{
  "n_layer": 11,
  "n_kv_head": 9,
  "head_dim": 64,
  "vocab_size": 10847,
  "activation": "squared_relu",
  "norm_eps": 1e-05,
  "qk_norm": false,
  "attn_scale": 0.125,
  "bias": "all",
  "parallel_block": false,
  "init": "normal",
  "init_std_down": 0.0,
  "warmup_steps": 200,
  "schedule": "wsd",
  "train_tokens": 448900000
}
Each number is 500 + 40 x the weight over its row's rms, rounded and kept within 0 to 999. Layers, rows and columns count from 0. Numbers have three digits each. The size before them is the row's rms in percent of the matrix's.

# k: layer 3 attention key, 576x576, rms 0.119, rows 156-187, columns 192-287
# q: layer 3 attention query, 576x576, rms 0.118, rows 157-188, columns 192-287
k156 100:478478478493503571438523452484517525495567504524511495490448501510427490458465442481556468512462456540507526525491451465482482494534522548456412514543468531521511494488497451504497526383520505551507487435547495505526562420627533518459540494515496483519517481484401490474487422507502530513
q157 094:519512495464532521550482521488511515525476517560576467492516450546510489593511476489452485468478602505469517442491562554440415496513550550522517483524510518476511534474515505446524528507524533565419465537479523516511535503512519503462519457564489462482468445487486517591480482510493563412
k157 091:411425504420537524529443485506466477502471523528514521466476458443470417478559436483497536456451498542490375524494552492484540507478475529471494498538497454548524510534449497472514522454554530505532520513538473492490506505548528498495480518454572466529514552537568442539441494445492457526
q158 098:516490461519510466527455480475448531482509481572438468533453550472476400478559481552462549506521435551366514508455521476517454508481472480495383511531512532519438457490464510536447498491443495519518529486492493452518441527498470495474511523466509601469440450511508423453547538469506538509
k158 098:486530471473480524581524496473468518491469512459524440531501520537454558517618456497515442550528565475542586498509531505488536529435547470504592416492470476444467502588490495475447503527537483527490486532507529486525465475542520492403449490538403523484465540561559535508549475554492527505
q159 094:521516507524520505511485463483521517510522531460489471552439467448453516470533459491469503509517558516572565487555513480603527448497461616479543506511507615537507507511533557512505445449452467483529469507436517484500531505534406501483577540537445477439557446552468426480574513548529516497
k159 094:533484473542504471496480474501440406493474499579499553540530492521530451508501527558477465518491558508483604562462527467491445439524542532468508519464579422464477451564573471491497537504549535554488550515557485490528412503490541512495542532535467502444494488467500552590461480533438522534
q160 101:483463517546494433425489586530489470482519504516483512504463574484472499552474570500524549487458449498494473499469477520539566505550528540518475526537483488496514495420512526482610444578449501486578461508501556523452485484496527476537467532552526500493524513539520504402510494498525485489
k160 097:600496518484540446463521412538471519492480500508507529488538498530549566455457453534555449521538539455489499485513554494518422424521488478510451476480423445478494461482446514565493474470548484553495587451527467510563467502408440491561561551510408526521507524500466511476474509437477476494
q161 095:483513474484515529539540390506559474475494469505497471544502478433457512485410480530447502494493451523409504492544464508472511514491583518530518507419458513505498498460539574442497460568565490457506481501465558515503469516549599499514417460565479473443476516479471496505502486420557477478
k161 092:502431546491516543528531533502515533531431474491513534479524499448523498481515403408519553473467523512535518485513477426542514510552499446463423564488476521521450493511516456528421469506477521536467531533441468513503441501444560474530443543484465450519529476474510531472520545476558528505
q162 096:499455441458520490516494488512498536484505542467500537532532472534512557488520447530507517509515443457528561506423528429457543583489416443533467477471492452512505511515434509523479483504555539434534487496495549479484558477543478498527528445511474537528514479491546576565436525544533533544
k162 097:514463577573516484530497518447546510530474513597522452480489576465541541485497573473516487423517509478540507519479518463539581513439522539511503536566429559461473443476495522478522473542523478447521486423517529507484567469409444502407449448430504600524539592543442498494414518515417418506
q163 097:466465508492521504460487494458575446436475462461490507484566468476493511574483508583497552536475501413484512463531512481467538561488543478487451494390553513439470520502486504471538519433535504487554524523485504534595449488505507533527497432492507477433452483510516504459511484527431515458
k163 097:519454544465457485518502516547477522530474516453457498462434536495585479455437538502486550461565512576497474514490472486441426493526472448530448537506457519524506508485551530553509555476517469420473521482541542496555557511539493523542542504442502429541474533538483512469538575473513528517
q164 093:526574484435474557516487500527498452480495530456515473457486540530548532565501548492514463513479505476496518499467514398484501433437497563551475438489486456515476431513463516444526480480504521472525508532460536476464451460497505464495455497543491418502486516452578501492488436550453508469
k164 093:512520475489525526524490514513565507472486571475546606543555522451493522526483485537478535492488553541548527518509505516465493504503523481497537529545507531511488395528484497518471507482492399443502491560474498470511448456508511528502501515474432407490541513491426506489513506443403475489
q165 097:505435500453424534448531531506497550520540529444485605509467526463569550503469532539534553529597499543519470412513450546554486477452504503541516454542532589533499509459618531557507447508445497440574520499461565473457448472518524476505445506438479498508446517546451481431511493510474526546
k165 100:493561452523615539551471570409531486512422534542549468472485567495507420571480491535526449459450495472538474482528492440540527500526473519497523461515475474494519555532528541438499475476565551525517564483454529526475475480526540456451614507490463464535460484440524435531452522560504524470
q166 096:510450589487514544488476493499504536439504529502530512435570523546543482603536540424485462548455489494503427471485508437534515549472527469517538459492515457448464479576561459454472520528526518468519529532538505512494543510490482484517482559501474454533506527447539468508514399496536523447
k166 098:523531539492492556565484402490560523562559588470471514560453497488495484495471484491522538510478462526534477475412450546515475435481558471476543469532464558530520501538452508496518544513478476504538444519492535455508523517551532406465457506492494491533536491479596495491467573538535447520
q167 096:476550491524504500500457535465604565539544467547499516450529536481417504461420503448408438523511550543462501411498484559550442495557468492499509506467446508456529526443556537519541486474480520471462537574479509491544498523456538449441503480483505459438456548537460524480488541421478555528
k167 098:519445445498546478487555474478507445590452637484518494530453467552550530480532504523519542571519494490479482502439517440465506512527477476486479490572551423571480500513514516518452487554498550540552438565509519557440450501538532479516477492524453508507462518555465424493465594562470460580
q168 099:451500504488494544547506456570493492458543505492611566408494500534526486533567466499487460519464496554548550476553503479516452484511553485514516483464436427551510495505489525532436493489493474500447503506480540511554551521530464513428597456495526647457478505506427528546441537524475439497
k168 093:476446481514492468492520540546483519543529473567461470509491502461408478504575472462517509473569536516524431436496468576522478514535554541501552520562533554523565530475525584487577512505522506489521542489558572562521483492526560470538505510487432501444547538595502537520471488505507524593
q169 092:434481460552460551455468542443522551468457471524548515488491514528397551561491493465482543563531557521485601587551560446468475502473554569462456502404502462470482531444510444551428492492485426556536568477484483475525534487526469497577475515513541607517492474542526556595529487412527579408
k169 098:509434478468459474459538483510487495556541495504484553530517528471563476461520491517457439546460479544438580489429482529479473517443424516533499499476558551482481574505531582452479479521549503520515529463484551513536521500419462545435480526548526533531479521533525509469506464497476516475
q170 096:517541529428477559488488485487503506454552523484587438549484445448525475637551480457563426510499460519494532563463489497485512541538506449407498418488466449544479454503444448509542555488471496504512513514454482514532528555464523474480503489503428523464434547542458490547509561540495471563
k170 097:425495415503446400489536515521527463516546528481532548510510468451512629464544460507507554524593430463448530507443510528467555526548495518538473514553484547505566474465480516565455449537455501525455464518496482471495474460376480474513515505452533540584602484503448506535470527468457465527
q171 101:514530477519520493549515468525494448460461461453467466551471476527508506485438462532483500550484494432553506544526469497514420525449505448447496529421525466517507449485446539504457488511493490508470449430516480505466474502450468572500470466444495484535531548518398528568453490527488480531
k171 094:472508515528436535518516432455473463557553576508536537457477587449568455565493560476437467505539459495480478518515493535530497577506468567512534580479521522521516532536496452549501554537475497576496556509554563515472515566452491542482487432530464491509463485509545467513514512441486510473
q172 099:494503506535410497585539484550559505504533496544527550528476511541541486476496490459523462502536497485547529442530469522435518439507453527471476493513480489462548478537483467491501492519486524517564556515497503550470436504505519551468505494460537474555446452456549565487591475443474520566
k172 096:510508544465507536488422468488503518535478500571484477514484507516475432496454463535493529415490518501469436477503517491435449530571513512462491487469470486540518524531534547520469496480523419550547560445513478386465427512480598531417533522510594549516544539499485439532496476518460486461
q173 097:562466449404475508549508517466528442515516456588510545498516540464557473525442445591476441443429506563448530529513493509515485522512511494491537469464474485459472553623492504537534495530548497463564520444526503501433501511531484499479606497475514504480512542470457536452497545556494500492
k173 095:490514559559500469463442490525474518528518482506512489516464469515472490467549548499564535449526488478468462590441510500502468494480490573510528606534390426525492479440511514465427524513427534469500424498529526493552512530507500486496516499583532520520559532511468551468561591541436483495
q174 094:483566444442422467502484498507513478492596480522513484512458625539473492548454487538487485483545530459522421485527526498475533508509448490531465435628585449531504499510565471434519467465512506534499508559482499476542522499543550464446506461470461506483484486535471447416532488485491475514
k174 096:493448445522587552506464490541488499569405464488495524516522475442495536500506506503465554519469548509482503439473465475538572556495475464544545504507478445494447463432526503547551482551424527549425529495587563536451459465461502487601547533517439498520540504511518474574501516534515487506
q175 100:526373511481526495421474506455512467463475537556491511452449521473457427371450455479528469535521569478542511535494459441454462554515517541591543560446503492485470471502510473531484515581489469459462488549530457480469447436455525518533519440543518522544507461477479486492506459433486472553
k175 097:506540556487519480537482491575515558465542521435478565459489537495566588514533514491480536486428516481450536481527516480458478455462494559488399516503521503501524591564479541491514502575521542446506469509465508451535513482452505497480404536522450487512490496471600504499464479467435508524
q176 098:476541568460522554574538501578526511531452486442500481485494498551489509511485606466483477509566504508503588514491488545476502504478559448441550521520528511495457547527451553544452547478547496518513502537607488460505564499503417587619399413474475485555490564497504474529489511483552515477
k176 097:514469513501516554418449484471461441516513524525514502507440527508500483540531525478426484507510542606507432454466552538532566550564614478538513524632554514464390495467474509485536518585427525439539514486587485504517542529511487491455486536494524478469456501471425504541541564502493519519
q177 097:538485497467477507498582507509467480498536532560456528438533444555508484483477554497514517559473456563438490448478515505495516589455471460514562507499475488448464528472491541557441562477543516448486547422511574513456475497516456483519488484503442513458497494548505546523567475447507503496
k177 096:585552536451460521484452571474434513462431516471467509443445496547579460437530511476480515489545518443541523442460472499514513588530517578473527487479484540504574485514520462515524454524522433448524539473515450514502521482415464518468476394522479505454502473467497447502540515496475446505
q178 096:557429443506542496519572444512536558510399523472512565463576501508480591546486545467511505474512531562547585508493512484501489513553605514501453476464422529540485503544450480465549531505470491541495513503475543446477442472525466467627513499523545495459575434439501427512552474488500541441
k178 098:489515559519537484470478506458503528553545525468471526515491495495536473508536523480498511509506447475435471507476565490525533459520562531456484536534517483459496482501548512521473507504471499487579503509463501490535486498445471563516417562489561457448510557459546455504440483473392533552
q179 096:551554446446478510561502462545505461513529497537492510520480502486470433469510545484468505514487508496474512517475429523514490553566455444556480540474472512484447490508540472522453468479512465485551441532538536482561463514505510524542503499627524424542584423534544495506481511549492538490
k179 095:447538499506494476475522502490476464510516549472484472486591515445471532482573502666518440546541555492474521570544539497540524495493515566456479587477387375549546488486480460600453565518500507528534498507488443511524492458500513528494498499519530532448561492485459528454448480434543462479
q180 097:599532453515521544442527502509479477501490560469486587462515456528583454488559524475521535544492463520482526452499496516552507451450469531495561415525507544462458502492489475505499526496561541555493517487548459461487514509465513500447520486492469502488462524465555510481555573557464484560
k180 093:519523465514497490561502489492485534417517475568481444593510471546443511521463490490502525447494465516588444448507564516506478480477496487549512545449491507499532436476531594507557415447492412477499521406513569471408397484485489451567497517482498478487484530503548531554537527476509494571
q181 095:483485479460481503480531546541518499460615514573486480537454555531494546474454532520492523528455467510516477504524491500480499528512527495492571507616542493508556429550455506498558511488512529518528470421518425547453501533530506493499578543441614485514526451484453473509520549529461495470
k181 095:532540572571576496463442482508471470570501539501521501509458467485541477487509575493481496538463540557545470527456618491471555604606545586455568504554419494465545611413468483501500491530477516467541488474459476442535512490499515529461510479465420475467495532515531448556523523466532484495
q182 090:432456453524565525474449506475512527547451439470497482503504508514570521546531495493464465488569490592527462480448516451473475514506504544484540482502571519491551542507411505512491514489512433474480474531549469541535482496434576484555407400481491503526492482504486549543473472433586470492
k182 094:512476563494429452539485487488502469569501500492600519531497495546538487457475505481471524543497596532423521502426541485452539533527510465586513506603442496478488534498514460482507435476506539467563517503443532479443548537505484514559522548539530542479506470555541465440550447506522463487
q183 099:558499411504453440503488523481497459500511520488496485508536493485393548493561444542496435462528546518447414480459448498475480483556508544478508494532486426463521517423514538524507495451564504544444472453580471483511491502554501495457523499494451511539504486526477464489524498459534503486
k183 100:508509501517475575523465474481524463452470490567440431516464535489481438499432474537533530544463514507535474570438539515524514476517476502516543462472492516446478477526530507467489444545481429476440434494586516541499538460522510479490495556512498535473581519557493526417519457493500496574
q184 095:566530521495475453494525552468390512504521575501550562552546495447576491427526534541488504541474567458461539470537472506463450435493484499541551557479499455446494455514514532504474528562505466525433512554524574530534514565500477452564442507467577492464500484505548584539588517501498505623
k184 096:455484442519477555460480472531488447454494520492506506448476501530482505527496436493542500465515452519512537485433498545557546581456547520512535460427508489564519581425436486445533521456492501497482444532490481553481530520546479530575482456487446488557543459559586506405318548593460489464
q185 095:554499559467498429499481467485436521556423491445520526547513437440480493557500467458457492509541527478473539474467491457589417501443525513421538514550519430509472513567440492535497491544506507519473400491468525474510451461415439482428537428498471482464484509476572523499505492501488525519
k185 094:515519538469491471535537495494525577462574530486486462435489468469422493442574528526557561489474511541555473494467476478576544481501444559506461557470555505502412451368494491516516497533463508464449503485530480486442519484529453487556490527491430501529514521490514489449483502509444515465
q186 091:464490531552498537540479553525459490437439447501450510515416483529517456472433499458479500527389563477493554492499445475534482447517559599444590419474542489460493475595501528494476538496482457481537539598476512541540513462453489441458492509593517557535555543518456475486409463499581570450
k186 092:504421478484450524549454465534510562466544548446461504478559485494536512533472563514602520427540526522470439491515566523445485507492504421516416513557448516550474517529494544518524502489513529465461460466511565481547484503478479537466525521517494511598513482516479460554522542545473472517
q187 097:503500534559537442499446456490498464485442464637508486516528419546502578529548530501516468488484541579523484463524484483473459461488510454556563561488481484443547515470515510558490450447480449543530546483544528511458476493504519432567469495525471571501500468446520485498602467509509521402
k187 102:519558531527511483499440490471498540503370518486378504515489505470502497456508505470504446479529487509487525607464513573534481525523544484484476554444531525512507530442522463491503460464572476481470448494486508496512605574439534583548473524488538530439473488516621557514473397485588507472
q188 098:529517553511485517540529584467442467537485436510576430505534418445599532476507463468452568526488497466441515434553470435518564574538505469502479484562504454521529524485481465436442506474548514468520487448517501506428478500470470585556510516583489475575507577546427470512486492542392490525